Weights of a small transformer language model.
Size: width 384, 40.4M parameters.
Training: a variant of Muon for these matrices, 715M tokens, 10911 steps.
Each number is 500 + 40 x the weight over its row's rms, rounded and kept within 0 to 999. Layers, rows and columns count from 0. Numbers have three digits each. The size before them is the row's rms in percent of the matrix's.

# up: layer 12 MLP up, 1024x384, rms 0.11, rows 115-149, columns 0-127
# down: layer 12 MLP down (transposed), 1024x384, rms 0.103, rows 115-149, columns 0-127
# gate: layer 12 MLP gate, 1024x384, rms 0.101, rows 116-150, columns 0-127
up115 102:523503539527519533521510537524495550513489521499524536522510461466463508549607497614582512489486495529521495519515538483534518501466460479420543512495469485482508531529492556508538396547501505564479519553558476578489478447533510446558474506512546463478523543522510541534517452585474520459506545448521378527497486487543467488474547454415475455500491533489485505547531490464486512586520
down115 099:550488457448537516457571540434559520524499489512499520519404522513485496465522500512459529451451458488564600480532494497501457491616481544466497405505552444483506585464503536519554501499496546476528533596474473475554546463475515477502483553493416506435465547510492515525520425548510402559507506500435501411509479463497492474427521549495518532500585519529485532416455465502552516504510
gate116 096:456515490499524486476492520448419491519514501411462528456504518521562472544490518559497495537480461447485435461456568538492517587567424544563559456504553599511497512468451493514506552578565513481496591515440531516518461474478534499520505411493476479429541510476497538410533530515489485547593588453399468438526537491508532491441513523467506481504466483433537525445507447555475581495558
up116 103:502521538533462473437488496536480528499518489559541513481599512523532494539510485437508549575507507537468467527427501450552503488503523551428555510564550466540536514605539477473408571448456503566500470453438504488567488573525490604484459476473510519549506548494523568534561458469473494514513480483500447475522468459507503555450482478529506485450486548513479510544459560466564502509468
down116 105:490506497569514481546534522506411473500505440581563504525517437508448449465541479552536471450499447479503498531400513506517519492427472504552528454553497584499541513562475473469486496501478475529517486457483565542565516465552508568502538501555599547555527492483474525583484466504452512554513518455465547543482532448447519573462496451544479482456475476482479455515469487525569547474474
gate117 103:463562472486472523440466594516465428524523506522507451559441585516519512523493612467440507539485413459531500504424505483477475509488443426524508540454536542503450520472486559474489566556505531468471448510471535483442426509497450563542513490547493473551495526493528492463603558551580542549555495484470544513496578454518516518512499504447504475553464567540598503536476482538528480516518
up117 105:474549488561474502568514408573518432458534519483426523483491477496517490496527518531407554465453496430493486519498474439491560451508502464529552531568571568482465516471476522546578471540419557445495536497472502544498510603484484520480521494572548490556493600463557444539523422514525460529471484577494553475462519505525517435445432481533514556585462478504534528593460415476543475445538
down117 104:431538514539419525458487599537507593593485540472457490537512457522575469561520506476499551411488405493507557510444424530455559565533491579499505525545468489498535451516564599551490481541427557500497502516448451552518484533472452578529521523487479505506559543544513566544506549540426479499605454457442520467519473483506494450606583468447461520470513460495446531467519525466523521513440
gate118 095:577471528508514492491488572524476442505538458492551510508531543477476493486583501518459534501502484427446495487504535449512533428516507444450584466478495561568468586479580423477543526461487441524401527498473529596500491539491511468475487505560513454532537531483527543377547490436428511547436530484453608473410453537514580543440569532411474447501504471553482468477501548495501489571496
up118 090:560590442466487497521551506511477585515475514522471449515526510473561571426502440432513487498436518538574590525548474445433575479501476536505436559510444502534521449499456555467470475463556521478536437504554529488469492530483553499518526490490504485468455523523479465461521516553543505476475528554549472378425407524509531485517465489447528482525458535501448501503516489495516482484492
down118 097:456533545559579506511522436527519544542473500507460524504492438497441542489506562475441551505544419541478469502448497495504550540524475525592425507534539465506554517549452520527441514497472522480511471505466505514523509518393465464532454505514494500469510549474497450490510446513526554488544458506405436521492564475513463490456460502459534498514467471549407457456524474535521506489428
gate119 097:492566481502480473468525495516525432577433436466508500508455556480529541510426464487530550568518510502487489531496486497545473485459472481586532474551515519539455506558495473535486554492485460515554515524471551481491493452547499475531471559479446463520506440531545510492489468511433497480537470446537537497505543474501508528543540458469493489512517462475541514471461504495586594488438
up119 095:516559481558571526524508507535573550370508461564484468575519475543465479512455497457498498520543534544555528449453543488423525525546426444504503480500436425504507516413499509531567526442459402521447519479455498486453510544546427462547509455486527488451538517498482556493535535484509483558555428478560513473449439501503501488493473487475491536452465548456506486524483541562551455508542
down119 100:495453504479469481518496476507467466474542528520450553539526483507509592552478559560558496529548509549523523517510540514561507577444539463540487512508478470558508505580533493524505530465465543486563513451505505550507566590464496525460529448500486556456506474471463538439489513513590588582524492455371455545471461493467486517414524541509451464537543457540488537568569490409437500577406
gate120 104:489539474495459516404477479455575533503517458533451521451534522475419412580553454545540474508493507461507486433496452493453434558493471513476512504544440447489510490509504470460489498554509523535459462565508563486506546457455460529565504502462492502522493482504448526510580483490535471521482500426452483483549576494460480459445483502532529430479462538533520530501579584523507466486498
up120 105:426435473515532465492518525523466401516517501603524520490575588475548498484500471415521511525612490548489476500491539472493454568475528530528523530484544524456467470550508484509540504516506482605497514477549576472499460496540461490437494478496518500529483473536478515486463541484444443564459419534521538437427536568489515495530453482493525562499453568555497507480428470570462485402523
down120 103:464489542474548499466579539581485467547532525520497484511512504501591489414535526495479524517473468491486488514515536506524558478520534408556532551561468580507568477460487554520532515461473409523484529546465468568453458504439469546443540530463466494435504577458535467505500483505457507501512521465496504493514478423586509518558452535538496467424541461467556522458506425471477500503478
gate121 096:534580482568516439599567540572507503604486519539536530512531451556497491456458446514475535503489515512528488471517523496385477513575546480514427538455521482457484489480505477459564543599462457466493493517594533491531546509497524456514505459469455525640486497508514525488498517540609535497491551499469439444473485466512496514440458497519481453530533447525473511519527537448512546556457
up121 094:524501495453450497530472510454537497538533486522457505486537484514530397466513561529524569567577556566482500399562517558459523521554512489532482498478559535467571504480491377523472520538448487455539423468493537460579523487447453521501462462523484517478477455459517505501510494420525470529611528502525471506493499501430482515483491439524471472463566515502497562502510505519500406456440
down121 094:487534482503511572521490471484569551530447464525447580531566490465479467517476465426449472525412490479526474510486506473523460482496548437464556532490486471510511499491548489514518456505494512461490536477477448482477454452489516516528405504482584508499495539485525525480419461476477441480523427500570459443511458533464496501512479494606566486496486557466461445485518460573494529440476
gate122 102:522468472493546513554453547531521552504627473490433453536474536521558525473446497423471539474506486506450534621495503521501518549443461473456546515540550474432508560510530435468485492465530558491415592500515479439507433417459440562493475502426484546482503573477563496506541447493511520490517522527500501445536482491492489448521486519506589582502443511472574532518457536469487472546501
up122 105:417498541509523521526515568519480567504423489506500545469502462462455488531506530441538526554554594465484490488481444531473468496490547434502536483526489455532531495624541457511490475523538470488450505557589501541493501499508503564508508470521450547488412540445483434468513524477522554534445532519472521565525512521513473477518490486452524563530437476469501537505487533456520496471490
down122 104:472486467525504458426463503539433440482506523501552536513512545567409564496517514506516519432460471537519535524551469522502464524501552442582503531454493434545512587519496535441544517441536401517493514527510516526520583530475544443448455501533545501430454389527514461464477496487501506447488460490541499503626535444537477491530552442520428576538508482476443405533451535461473577512526
gate123 090:460552478507530488476521505501527495497518475510507493531473457523510513531521484511510544494447489520495534478433462549409478475504428511463494465514429461514575473530407436590542575509520477580542509487480502535433452541478580500445516514541461474441494511552492477485501467476479405536487508482462517496533495499520506479498381588464521429496503524492460518478445458534465515481464
up123 101:502506512488523493491473490475440512495483483491436492516486521445532435470479439534481492539497515417542506504557500509574481454469539547519531510519529498480435557549478373445499586460502471509528409490490576456476520590542422494464478531522453534511499590527485526535493489499486501556443407550540557518496465490477480494586552438463500530514472443485510435495514528430461559552487
down123 104:431490431526514471511523539488583520513519531511518567504551514469498538518530534476531531484505399552421472479391523480421540504522445474442479469495466470542499480441454635549531479511548504518496537528496452524456418567507564500515483474474460479472557455458519507471434485545514466463464504428492513524575459507524496513504441564535498444509525518513474499498502449537487454503474
gate124 099:459461538522477519464520498500492488503560577467505453466511525451500510577502503535517557409441498558534462472476421534526492563470571393523443542500476509479440510456464489529488507535559485450484483489496485487433450542521515475560497455524523473423479497548498496484493471523441518507528455453487546469492459465447506435489587537512558576524503581517489524461482485485531511488495
up124 094:472448453479472557505534475503540448439500513557512541454488523498514481536452559513520522387515516535469449476498468518492460566471578454482445497544456498452449502521529549492517492468490449468494525493473453501472468465532546450493443547557520554521512528541525489553586515538510522554505499500497510427507511495484523469443483487473494536531466496390481472467465569480470495554555
down124 097:503578516445497504475519489496466559473480551501509443507514482511554511415483585519477504490516454481500557494510528489420534480541482471497560502435503431490486490487437492441554576455528509529554504499423535492525534547456443524544531474544525505517536514453460505475464548513472453531461458450508440588583487596489494576474472479471473446521478455560561524603502409460462480522428
gate125 103:546474519514468496528578447498499495644436450529521564504495480475484500445455490455492497485441572476463560464454463455463439448482458485533477485503496504459490552450518583533444461506515555505534534516550516518561463499468523510423537520494590626425482513460534464505481561494456448530457490461465493521497489503493486475518562401552493543520481520482513483503467476520501447481497
up125 100:538589518485539511519481550565476482477499454454492574500576461532539501515485535445450436517457465478546533547456529575523557548474487511487480502543501558506478483527471507455436498497600452493497436552455559442492490491485512494530483415473595477507514464547553491459551437568513521500459490495546579472530540535493520540459493504424512480471560566520480560546515550445514594545492
down125 102:437443534497516525458551528507459571585495441482535492484512514540519562563521435478538487478515533492463503479497555477519403559510474529526536576508507528525508551448551490502417479486592504515535521477476473543576509519470551450606515435444471503443509495517553518466510446582469550518533508509504516456522522509579473562497416522495413501454547536446484490483489513567559535487459
gate126 098:456509526466484483476461471494451448494499513435522496430460437607461601489521530480492571515500448499655511521511543479446478499552487558523397592507528452495484555463486534480434595542560409508506455535523474460500469523466557512500541458536478500489531469539498493469542539469523413485459516487486452463503510510540570457489541501477573478453429447560502508535541542511480459513538
up126 095:441537512408518530555402479519512483581504491571523467499546496501468468530488459437447516509488449546563515464450465489515519494538495512507423450495517482513517500431517535523509477490611442498484539488497516485524468454543505496472449517486502519490490515499552469451447477434534423493522512529472440472428542500496498482406521461505524502524436495496514479542491493517539502547501
down126 097:517377494501473497510449509483516506575480503440468534563535492527509586530440429426523516565512475504499501534461537508477491452509494483506564513488526525456500454456510470408424465488485465521555480495567515481451559501518538559446459543529525488457485522451464539510475515509440499553484478530538544524492473443414421491487515492416458488557490506486573450537526536469563481492496
gate127 091:507516394492428467516427511529486543454529505555469486572467466566473546518561553534552531532510398513493425507494478520578483432486513494572512601524510455493487467542519488524516555566548517493411483497565479539495500482562508487493487470473477480502531536573501482461555518534535450519504487541482537504507537547493483480495514514569564430500498519514506487564545487488474456524487
up127 094:566500501492441534532479568427507503471426468450473463589561463503468497526518519515497453504500479444481472436423535463486439510510472520484431522551505521488545460519464513555548521575500492483554486475527465575448558575470574446537502524457556516485507499525450547506550478486482447529516523496548482480549467476516467458539504499495517506460462440513378528504471447520464495509484
down127 095:438536420522510549547474473533520508532511525541438518446497569538535553473471539444513546497526478452470473496490497567524521522468508512487504548432512494465464533521475535514482536547521483513471558481538435462521502500558522501532522487452462488429492490467564541547560457549521478509421575535477518435484455535451411446537461522482500497515535494487484481437585424451501509505526
gate128 099:517515444505508550477463486580486532475508513507568530451584493446436488528525509496531512489449500521498511533431475545477509497505473514559495531485471495534502529460571416448427439500494455576530518465502487489552531471427514501460488496449509437491538551532490477574434462450490554467428420514447525547466485477527510471463484473448562448535464475427478483504521504609439569490487
up128 102:514528466520509530508522500526538472492547532482593506475455499490498538506555499517489569489488452523408572489566452470427508564497512562513528489499419483492488479552505561472505465464471577393473470497514553472527498560463551453562487523442509509534497431477488534467457475469521509510580517485532518526530545547456484545537531442523517448517567437584523510517527448598505557515406
down128 099:515523431503470492514485513489448485504526501518519400415501498545540527580493512568539497501511534483509578530524570511475421517526500550516509498556474548483529444482477514580410511476545481423426442531503489472540512486468530490484535497494495486462540415474488510456561545456526485427555543500491438466531559496554517476509550478524480485487424508560520448499530458517500483501532
gate129 099:431523430506454495465456526528420472504464551497468563560507497499497548463459465486496478517555494455437439509517479464509513489484503548463442490495471526411478521538487475546500464511405534456498540519502506485568519424445483534549444571524458516483570467511445523578456503454562452443562506427576531465455491532603473464514520551537462502571480516584535513518508493471551516562576
up129 104:515446428519405521504529488487539562460480414556495573494522438474517467467597464476442422460562498491523439538451514545483398496530458456418537555534544495529525476524444477497445519487483444457553539442510497478461494540549504506533450477474564466479522509451507522480539496416497466508500503470511476486467464535504445481530583440542494506458445576480489526528547489494499540486505
down129 102:592533473508510450538482490569488474509452489492458485513534491465473495475512498476484403485440516533573502473521507504540482541449535515508506516477453496492471515516471447497517560528501527430507496453428543544573462531513523410498513553572509514503461473486482521536497474470424471511439496559540447545505497475517490483512469559475514576526490411466442505515543493514525492454445
gate130 099:563423456513501472511548542546438547487527459458552540511524495538432464481471474493452507494537482495529501413569474455475500442574492522551517470498577533496497476441493504506479460471468560448429509531579468476569466435446439501486444517512442438459507575482490499469581520449462459528493514456480510474441509513460519505427502485519493438419490467486455480485517531584488436504533
up130 098:547541543489461538576524522573422502474507471468547520507495536474451598493574568492486487528589502457552480479501452482538435489504515493510440494475471475450512476548538460529484491480535570492528441520500556479485542505505442486466524551489497505442481500531460494498543491508506448511564540535563466564539475490500584479498470543624467550528539494493569535498433507528435482532492
down130 101:553542556494526472512512489486542485542442486554456492548563495516424505511430425528478487550475536474499452455547452456499416508517561507461506529525515459475529486538506484412470400499511546521462446538525491495460469445504541565475477505581438526526447475476539465517526457501585596468487553461505423538529509533508530519453532459504513458519485483523408531516522464536461476486461
gate131 098:526527553495530428533451526482514548538563495484463518493589472512562465543466463494458477530556486480467555441492501439513435449433583551519593514570473452496522497465495532479472461443434497545466547481451498489521445479493597520530457503434471474469508491564471551468489499561514510522531499506533519481477477526488532459509483513460497524477495488490486490579542538461427490584548
up131 101:493558547479471434505525510475471446554461507556458463468519454585497491485442527500495490439530430567477482542451487452501538581514498458436504540521510510448586432479577451501481570480527493482517501380563509462455490509486565496490474483464557558511528521446493461515483522499541495558514560496563504504503419471520495489459539468448478505492514553503532483554569507514425473554539
down131 099:513526521468458511447569509444492467475417418460488441561460515531474480476463607445569538504494549513535542480518434552461536515577477537472525515501483453529496517502516442548426532485512540512471467519483506583487476474583432544490525483519570423559520464395471491499464465488608430493453473487479523454540491484490458484521485521498448419522543523455521486505515485481526503406484
gate132 099:478458472475471541490472492509520518556498482495418455486469555481504558539488489486540464445460572483513393526466449477507510543459507470530508456491537536483474526459536505534423559394498464585501459521480531521438456538555481500547561460515522444586416473532552489509535490523412559529540491561545510466489488501516549491487454526521572537504476441491518412512504476498493466513563
up132 099:522478484498550492472514411552497514583545499535438529487546565521443501492524420561480489519487527478579470454539498462448517501564497534504452521501474597487567597496541529510536570506460445595510440516491538484512517449552485480539528537528529493491485523490549514528538510465544468469526516517550502552531455513561531520549502475466503606498466561502523450555466396468494494455492
down132 100:448524519541492515486472482493431475566476429445478499462505492493475565498517515498467490493461444514516494474494455519481421568441495553468510554569514557535478519502593475528493515587468507578530529484537405480510484420560476521566503460460494542479515489457554520499519547475544472531527502484427453490507463464399565566520438469497415510553503481497475489554493466525525481493499
gate133 103:528533566568536482522522508506530501454413580484500462580423524537505494493499504460583494543499489417473557433571481511519465463429427511491536445531540486473513517556496427433460451432489495574499465510505532496586534491546518487485478440546564451550523508546495525474509540461556515462475579544474470494491524525553497485517482537453435525500475502525461500517583453403440497475491
up133 102:512544538493464578466508484466501572518525438522428564539464482557551453434505468474510501465502509580533471513521494497543427479452521471620448477523475447504464391479513448431577607442438512508449543579520483504532519449429542478531455466528455544471483425519478489441469593469503460529522509428544564521508521537546524488462513486525606453444538489511533566527510482431586440494538
down133 102:511546534549476461555462493452540463565520417424543515633472441490429477490484488445501500501461424486563466427475528475541541498443556508512592513529506553452455487499529503526454530516497569527549488491429542573547447465575387489528494484558442507547510521502554474550513501470496578483549543492434496496480529500467491480483453536546493518435542453461465482448533514455478479490511
gate134 098:529519478480560464468472558510489539469532474536570464536489540501421486544503473557438587484486493521568536459480453532533502568491520467482467499463487556507498528474445553480457454466516505483545471479451441505456505492503464525570557527431462527510551454551512539463453509546462461505511476442553537506498602417582501491470497550504491548499532457513517548438488555528421513466563
up134 099:462523474476513500466490470508432495480472506559462507466522472513444511539480477554487512486466519528464516563523494488570459582493558531478502479515577481453498485561473493469486479527513552487461552499496511581576571508478563531514482460557561561521507424471483467534487599492489466438441545506519522462510470493499496414490511491544527508479458440512475529522524419480529503484534
down134 100:499457484560570513538500567504552455512575505524526526458454456518495502450533529486462526454467576518530499510520484527528455529533428539503495486456504623447487528511458443509519531505488472486500476428437467527543502456504549474497415422475474519507545515521549514518532536518508546500477478456474543478538557456514501493528476552568476456405519509525470530552499441533491496491531
gate135 097:455489444475503583519549471474528456488497486475438494447559493524447493535478382456511550482441478492523464516550468396507572443526498496488495493448536454499551504468498499429526647551456494451525490528506536561535473457447466572464471539498533458427498503481465531465461511501430509469489413502498532503466490473498439453500463449438469542455535544449499560494495473476494426473499
up135 103:516579489486461429503498518532543501464551476509527440445526536563536540481482495516546528394442498480454463493490397489533509483556490498475618523509556548419499528477521486461463478511519587502536490489473606537505603551527503426540502570513527474503503507423413507505460474494443447504525495469506481426491559545544464494587460445530485568479560498498505479499451474421461504487512
down135 101:431459546507488415538544541489486519455518473505506558535464515504550450508499432433511456590508547465440552523481499472500541502562458555490459487508497518524534554518525543525499578496496498424543555525530462464594520510509440561495477583533457521515485517437498552441559504560469540542490510505471524634499487515479514518545448468467467516444472580469486506596532519492446572498541
gate136 103:463481469491513470439544456461472503460503502480449475422491533561519504479492409433490573487487498430456496465476557482515472560468594464497485393527471442526493413467522461524533458586533491526468548500468444539427524455563402558469561521472513538487492506510441483485507481549562511521464509590553453457504505495515527464496471488430558495546489501451502544599500487456492451463493
up136 100:481492460497462498490461414453545509490490481555500527547487575505516434498519452459506591363597565472472519489528465520553428494530526487476533533552545457490491471423476396502539458481460603568495524497487461508496453495425476477495528524408475577502507565493488452539466511518434524547505471479521466483529484518477500556486497476496482505462477559484470472492552580499547482501480
down136 097:475558580542473492472550462480415502496534574519472503459473498516515524497503546473562495467536532445497505525461461479456519542389463536541465490497548516549518467480471474489472570467509552529536501539549590555455570484535412516465466544566489559572434478501553559590511547542505486422465531522432433388482508509546581494483472474521513445468518532536490522503497520479479504445485
gate137 100:444492487464532539495542503439523553410448553466446529481499467497482449462488394508538450529515428547493545468479515501527541556455422428494461488458556491528480448482513524533556484493560557485490440503503516505483463532576463497539511508489455494446567461496563416471491529414450458484496492448502448476508572480492428467487552465496553525495456542562481488445552514514538505456504
up137 102:551528531433519514492558546487561559519529504486491460494535517569409566479440503457415505512533525512491460554463466497481506409541479533519485517483486497529544502490487487542520501519581496506498507473447423489521510558496526502479516532507595536469497554523568539443465456408489521464480435511461503504530502499510526526457549475436421474552455484560473506549528530479503513598532
down137 102:484508476497480457498457488414519444465505555507469471566509481434515504518483455518498469522460488570480468440511455479621473451521462590501528583540503508490510515484511517460463504530470523484466508491550514492453430544443489499465497479489563555468500515536465458477507519529444516492511444536537449556553520462497505493582589507521484464410519471457473549462538481533550536476510
gate138 103:550539514580518499552467527536545497508492548522560532509461521514518529467540465435470453529549523528528543482479489548476490447498428482487494474467565416497512493457442512468519437499578511459499524496498481463465418497484539498537445471519474426515497550520503534444459509431568444488507465457532483438505460488490459467514552521462458550479530503493501464558621498579525456521513
up138 100:412516538446481481442537511493486424521491553514468540482480464603556456602434484461501535520460544509537426531466514549496447543525515543494548463484529504512515531484421484502523531535522525512526504474500509546498390487512519436565516477499499547567521483464542496433505512482520504458548499477542444486522460459459460527542519539442578481534478538521505451517535428478530441462512
down138 103:505435528540472519535503511458505461469500533478538478517467508561530506512446439448522499406541508459560488490485546548562535439539517487545436487492452434463502488469502477527534489511533572552498503358489509599505462480494483512541458407573459545472528585470492506537485457510497531485458498517584492464528464464468433490566498426485532446495496473501491556530442538468522448482512
gate139 106:516581471538547581512502495499489472431452467520441568460519506563487511452536498512459497475557487485504491532509520510518539508505504536532555499551465469521468566502491456455482573523493440516437515505495486564512442524488483539429596491525608523502502511507541491412463493496428565491478453434514504514538555518523518498552519509480534500525512523572498491453550402513502522556507
up139 109:492518501510499483461524501526557446525537464499508515476493510509446471496538443523543490509480523547478476571476482512467491521520467526497484599533571516547553512478470548538470528491499521526560525428616478524539480504494521585463498543517498467610524476457494473453547406462566511531543560432537499546553476569433409494439532548503500492522525430533456397521477475556459476533540
down139 107:513501470533504530500457526543452549521512530490496514520537539503504521439485516481527446480501468529498475561527470471560496512450467507524519536464581542579487501553501515540479510430492548484496500536520527535511474489531429500568480556485564518503489468478483471417530527435474424476476519522454494535441533381426449401442454536540359510502523500488436543480564508584502443497546
gate140 092:471528499452525453553434581454453505466496504502467540514470490509462502493482473499558540503501489448427497514549485334501520505514490578488549559521504519558500474529517459573517556626421533503499499528464522454559548513489465440528459471447489499466542526475442448527486508565484508554478553560500488417503579549411511511480461512490474474504368445532492471480486514484489476504512
up140 085:525493501544490534443508459542477593500460461496446468555492578588500488529469518424420552625522440521472564496469549543499459471503556435503426482451483506537447467504463478488499482500545472474557525461528471515495512568541552528455531540530437510488506563479542505504522517421540475499458443466462513486498478529511555484494592543485459567598591512470467525491491469491470546506494
down140 107:452549499467493470549452560485485417473490515439485479432497487420507488479507498519544460457519514481524483532540466468509536578476438546478612526534549512449565535494446465497496510570448557502460457487504532549526538449442488435513502477442527469430530509450474478486468487579467538523525521564507522470548559466455454478500474498483493470462322491520492496537482567464467460542521
gate141 102:503494391525462588523462471539486499428463510480510537504546540488534473469518486499528569478403431492531509470464459538415422523531503442435443467513541552470568502464527464540494450492535485445496502446450492585550494418493500472511563478502537523567522466541538478539516490560535555427465513522524433449541437454482452501504494414484518525471511491501521464496464505572473510546543
up141 097:535526450482538490514613516512521615519530414507550500526521496528473528509467488521469562513526492495451541517556518446518510506441519493455527478525501547480517522529466539470446463432528486540398573495461566459481391434493539467490521494449533492467553501459487547444541471511511515492434537445485599475478511429470516512430492448473513540545412483438469484513496463558527418466437
down141 099:494518549472486516532620479515555447509479523577431484444509532484435468465493483468545482458493565544505479499526445430433504410500451524552491521464489510567487503521555530480463561420547483541497477580431518516439468432515468463543490534494416508538515524498465506471515497451483456469431516545505499468470551482523479522509513490580516511492540546552502472567522469464483442461524
gate142 106:459429568457517479459454463432552406498510541532579535486495562566473502547503530532533500513505555452540520452523478548558485456488545464470471468527528451445429443529570503497523482527511561503432531470513466471393484496491473406493451506517382496531555516488455579521492496500542518427462600529501476535515493529443495497462496571552520501437460491539472486499495528494560556510405
up142 104:546453594469524550557536504456469493466501485440494478459563456491514430481531553487498491513489472535429520453549487517487503526491496525421442490501518494495439538485493516555548425459508492479460509510508499484450435540500403507439529524386510538556474525528521581430472427574461552467561440511506497513475482461463498477499538460442562531479530531530415522569538462454519537475545
down142 100:449432491541527564481471490553505464466488532515579466538476489543513467523618536520497567523439449504462429481447494479530468575525472475511542549470525508503627496501554538517551458511486496550559544496513522442509581509526585486476532514449445493526535511427523476489508503541506499426465532441480407493539462522539428463497498522528483476464492548474566516479510514518518534491550
gate143 098:465443550498493483473454561433533498515518508512494519508488515481540462552530534487474472540531459497543519519507520448528522463560544425478470505409516562520492496541568576494442500559554490495525419467547474543516510526433505447524475563523466511572605436512460523538492438468435458491525501473535487507500473518455483425485511476528584494495475530441480474544528443454518486487517
up143 095:539479534528503472489512564557476502533421470499482509444423553495470485580490568520445533522528489482493508475536502482490504554557509492492536514471491480512488530516453500449468498476504496510466443557500434536498516517482470436518541553512448504546500518512486528555485478535504505465527403574451516437402508455515481490521474483554444436512612563492483524501529493421516392510506
down143 096:540489469443498425484493596544463466482521549492434540501488522509532496473560497492490479550491512593508534497556535489521570446512504457495508482477494476542467512479536492437438515506508499529469516500533507450497465523490528550443517576450470534547543582503578485472495500475554500486458487454520504464513538468573478506516504512502464449516470511469490503514461460465539525471509
gate144 102:518444491452627544505460434506496523529530415489482493500547436497497508522496551486463478473508527484467408485445495529558570501520517475461470500541511523504528504505484468552440573497536489563477431549508479599441501489430507478493525474509502483535502465463557555528452421510501490505500524501450491519617493519458445567466474410449490491542513494539475460465493548578509501493552
up144 107:492526499515483506497544502530495491529401523475508422520515439434557423434493497547565553462449498511533502465415535440533443486464585470481485546473483537504543558520540490507539482492534480591455491498545563472470534446550476472460519551458479462555500481582494423538553485518595506548496488532489456461465485427472488432534533536533461508502504483559440448464520450492507475461441
down144 105:468506568508549524555499449459489485482473475401503514448509485488521574462547482452451479550550523505520538510440549452463469493524594494467570515514565422551561541462559484507442484520461453471531537475459544551476477452481496568526513464513481561513485537511508561493444472508539441492518515510436387514519468466538444457548492512501568473474567409475494559485521516569394505481537
gate145 095:514481494530508452577578480487446535606498516573421485505501464500446507491404461523482408533566452527480402464502516488554461500521599569553591454538552609474533527466468456519503494487502456549475475496463452513523444478538528554533595481444488521531517496483516481479556482545508492541505527511498503471442456477475422554492515544503484500509472470448490473527440552450522574473532
up145 097:476487510493547478481440439481505497598538522503467480520493449423596478532530471505424451483452460540460559476467451484489477473420511606535529458514445474533510476574418521462474506565576514447493465510520513477478500626413478514489456557480562482509524489510451500480501464536482466531519476471515455518488522506505457465470524496515437561528547481515485464505452483445585553492509
down145 094:450479394495462525503546556473526444532410530470490490527517530547520520541510505434522455504490513513451510507531601571550473522474528476509451513522500600499525467452529465507471538411489489557499568573521474553430436444491451523500532522559514532463507486514496543527515522428468589443530581534486516457530597470473489458466500510492540514529555547491438582533547497596499511537560
gate146 099:500417483462479461460507525460431514518551483505524503502460522490521570486506458469496491542511485502525518489466454535525565418484439513490501536545443461518483490499484514548507550476510493524530497605476437600547469558526444524524458602476502529563543497496496495482472459495488494504544451512532483443539530455537500466524541452479487470518394476527456495541557460455551463458533
up146 100:474543447515536517502568523518550532464501520470505430530528527509477537503444556517547483525582513497553577493467512500471520506482484439509424482515491470509449550572455514502416532532523470515570342512506493419426465480538538546489479534482400511433508438514539504448474451448490521492482503544540489444558497544414488502512492500519532509432489558472527487523502502410478491502542
down146 101:529488480456496523532564477482529478487455521436490479568528522465470476554504523510516484537484573552527530446489488518476535537518522471507543577473526567470495430485574399485538484493508489520492508502544471518513547406535602517444504530473513475489437490524503497486521466487486475490404512527454469535513502491515503456542556598588547507498526532516528526442473497561484569508508
gate147 097:499448510564535523437431504526525464512498523496565577489446547519516483485540529580463494564523489486527492510442524436488453462461542477469570464476436587625445457557555464481470483478466543480491503524481461495499504482530485472462555515467545428525559524527485497572548471509515511509516479450447499441536543413538491408560510464544510481407472491462496492429478505550490468617491
up147 099:430537497490469481510520461506443522529453557568497497548515483484479564588503474400476487545481484466492468506512504495529454515487458455523540429488448528598566478534496503472514557523503509489467483519480446463487515524494524527528523521457500502444488496506533583487492467483488560485452435476469521521499533528480398498474524429517507486473512458457524563500452503460438469543472
down147 096:509459532581492499481508495527492501536553446503505422512475493501466472499478483446477511528540541530469569557466496535465508604472479535425549535524471496516458531541511476616416456462532484590448456588493463512537558574501460449465456516463485480521486506522555477520530494539522552536524539487526448525507534521436472538556523459542469498539494552537445513477484416464412481495482
gate148 096:492470521452438490524492514524508477486521521538482506507469480504497425465399461486525540548462465471476465493554473388451579543499469556478474515520608491508480430538470451477470478565496500500538520482517485575568509515444460455499452468498579574437552546500462432475466463540473421459489558452476512493599569526463466477493520518493523529467424463527490565519458486592494518508540
up148 087:531506497500511568424469425521509609542495527500514544528492510557519576472520512438521621518481425582521511518495505544522467468489518419506471473562489529472441483509502501552482520466496538469521523542490502458470554537566528453512521536442456456448528542526566475478512522466549512496571544418452519463502433558554492521528439482538444522449554486529478503564508446480554494482420
down148 099:470454489443407522487499547483485407497513468498426482513496504484526402542474555531544455468525504411466479512581471539448544535524445542509509538539516507528518527496477513490497504562483461466513507513558543591562470503495426486498526482534516548546510511468415504484456481515482470497504505499554516511553588466516490443493549533473557555523443512528484573532488447563429470513560
gate149 100:505488510454561565471542586524537507551483434450498515466545458526463514534524483540536482459516483525539405559543505535517485471474469472537457469484524511458509480450554449500476532431530524568527519467529538524518470543514506574506445487467531495506484501544500520530567431557463449476527495569550487436518503554528483479469508501525571453541533461517473508463480512534446468553502
up149 096:512528441541501466486435550487474503495513479506544466545475508541483537531549526481471477504485520487446586559537508483401501551557457584512536483501471494556533496449523433529504462460525503446540522484502556488454548466449465537435512481441528488508580495523534505517544475519479604517546441451450484532429497494481498471530458505472547483480579452478544504515500526485456547481412
down149 096:449436543488505442489510506537484439487429494475534552538509543532533524488465458448532533530506441534459510499524511572541481542616444450502440501506451558492513540473500441544513531498448513485437525509517455478503462529533480538497473502489511469495473518491495462460475475504514539482476499492551538452527510595442512498467511546497440513535468549514494492449517430561561456555531
gate150 102:568388485497539452602540530460480516529461485446489495535516551467483507483455538490565490609522517537469526541522519457530417406482504466461548476491568532538454510460519400504552486437538463515490407504448429548506496511473404583518498580459452500507462567559467501485507509498471492571488490468503476494479590454536479472512504443439478471480413472449500458531498533535502546488525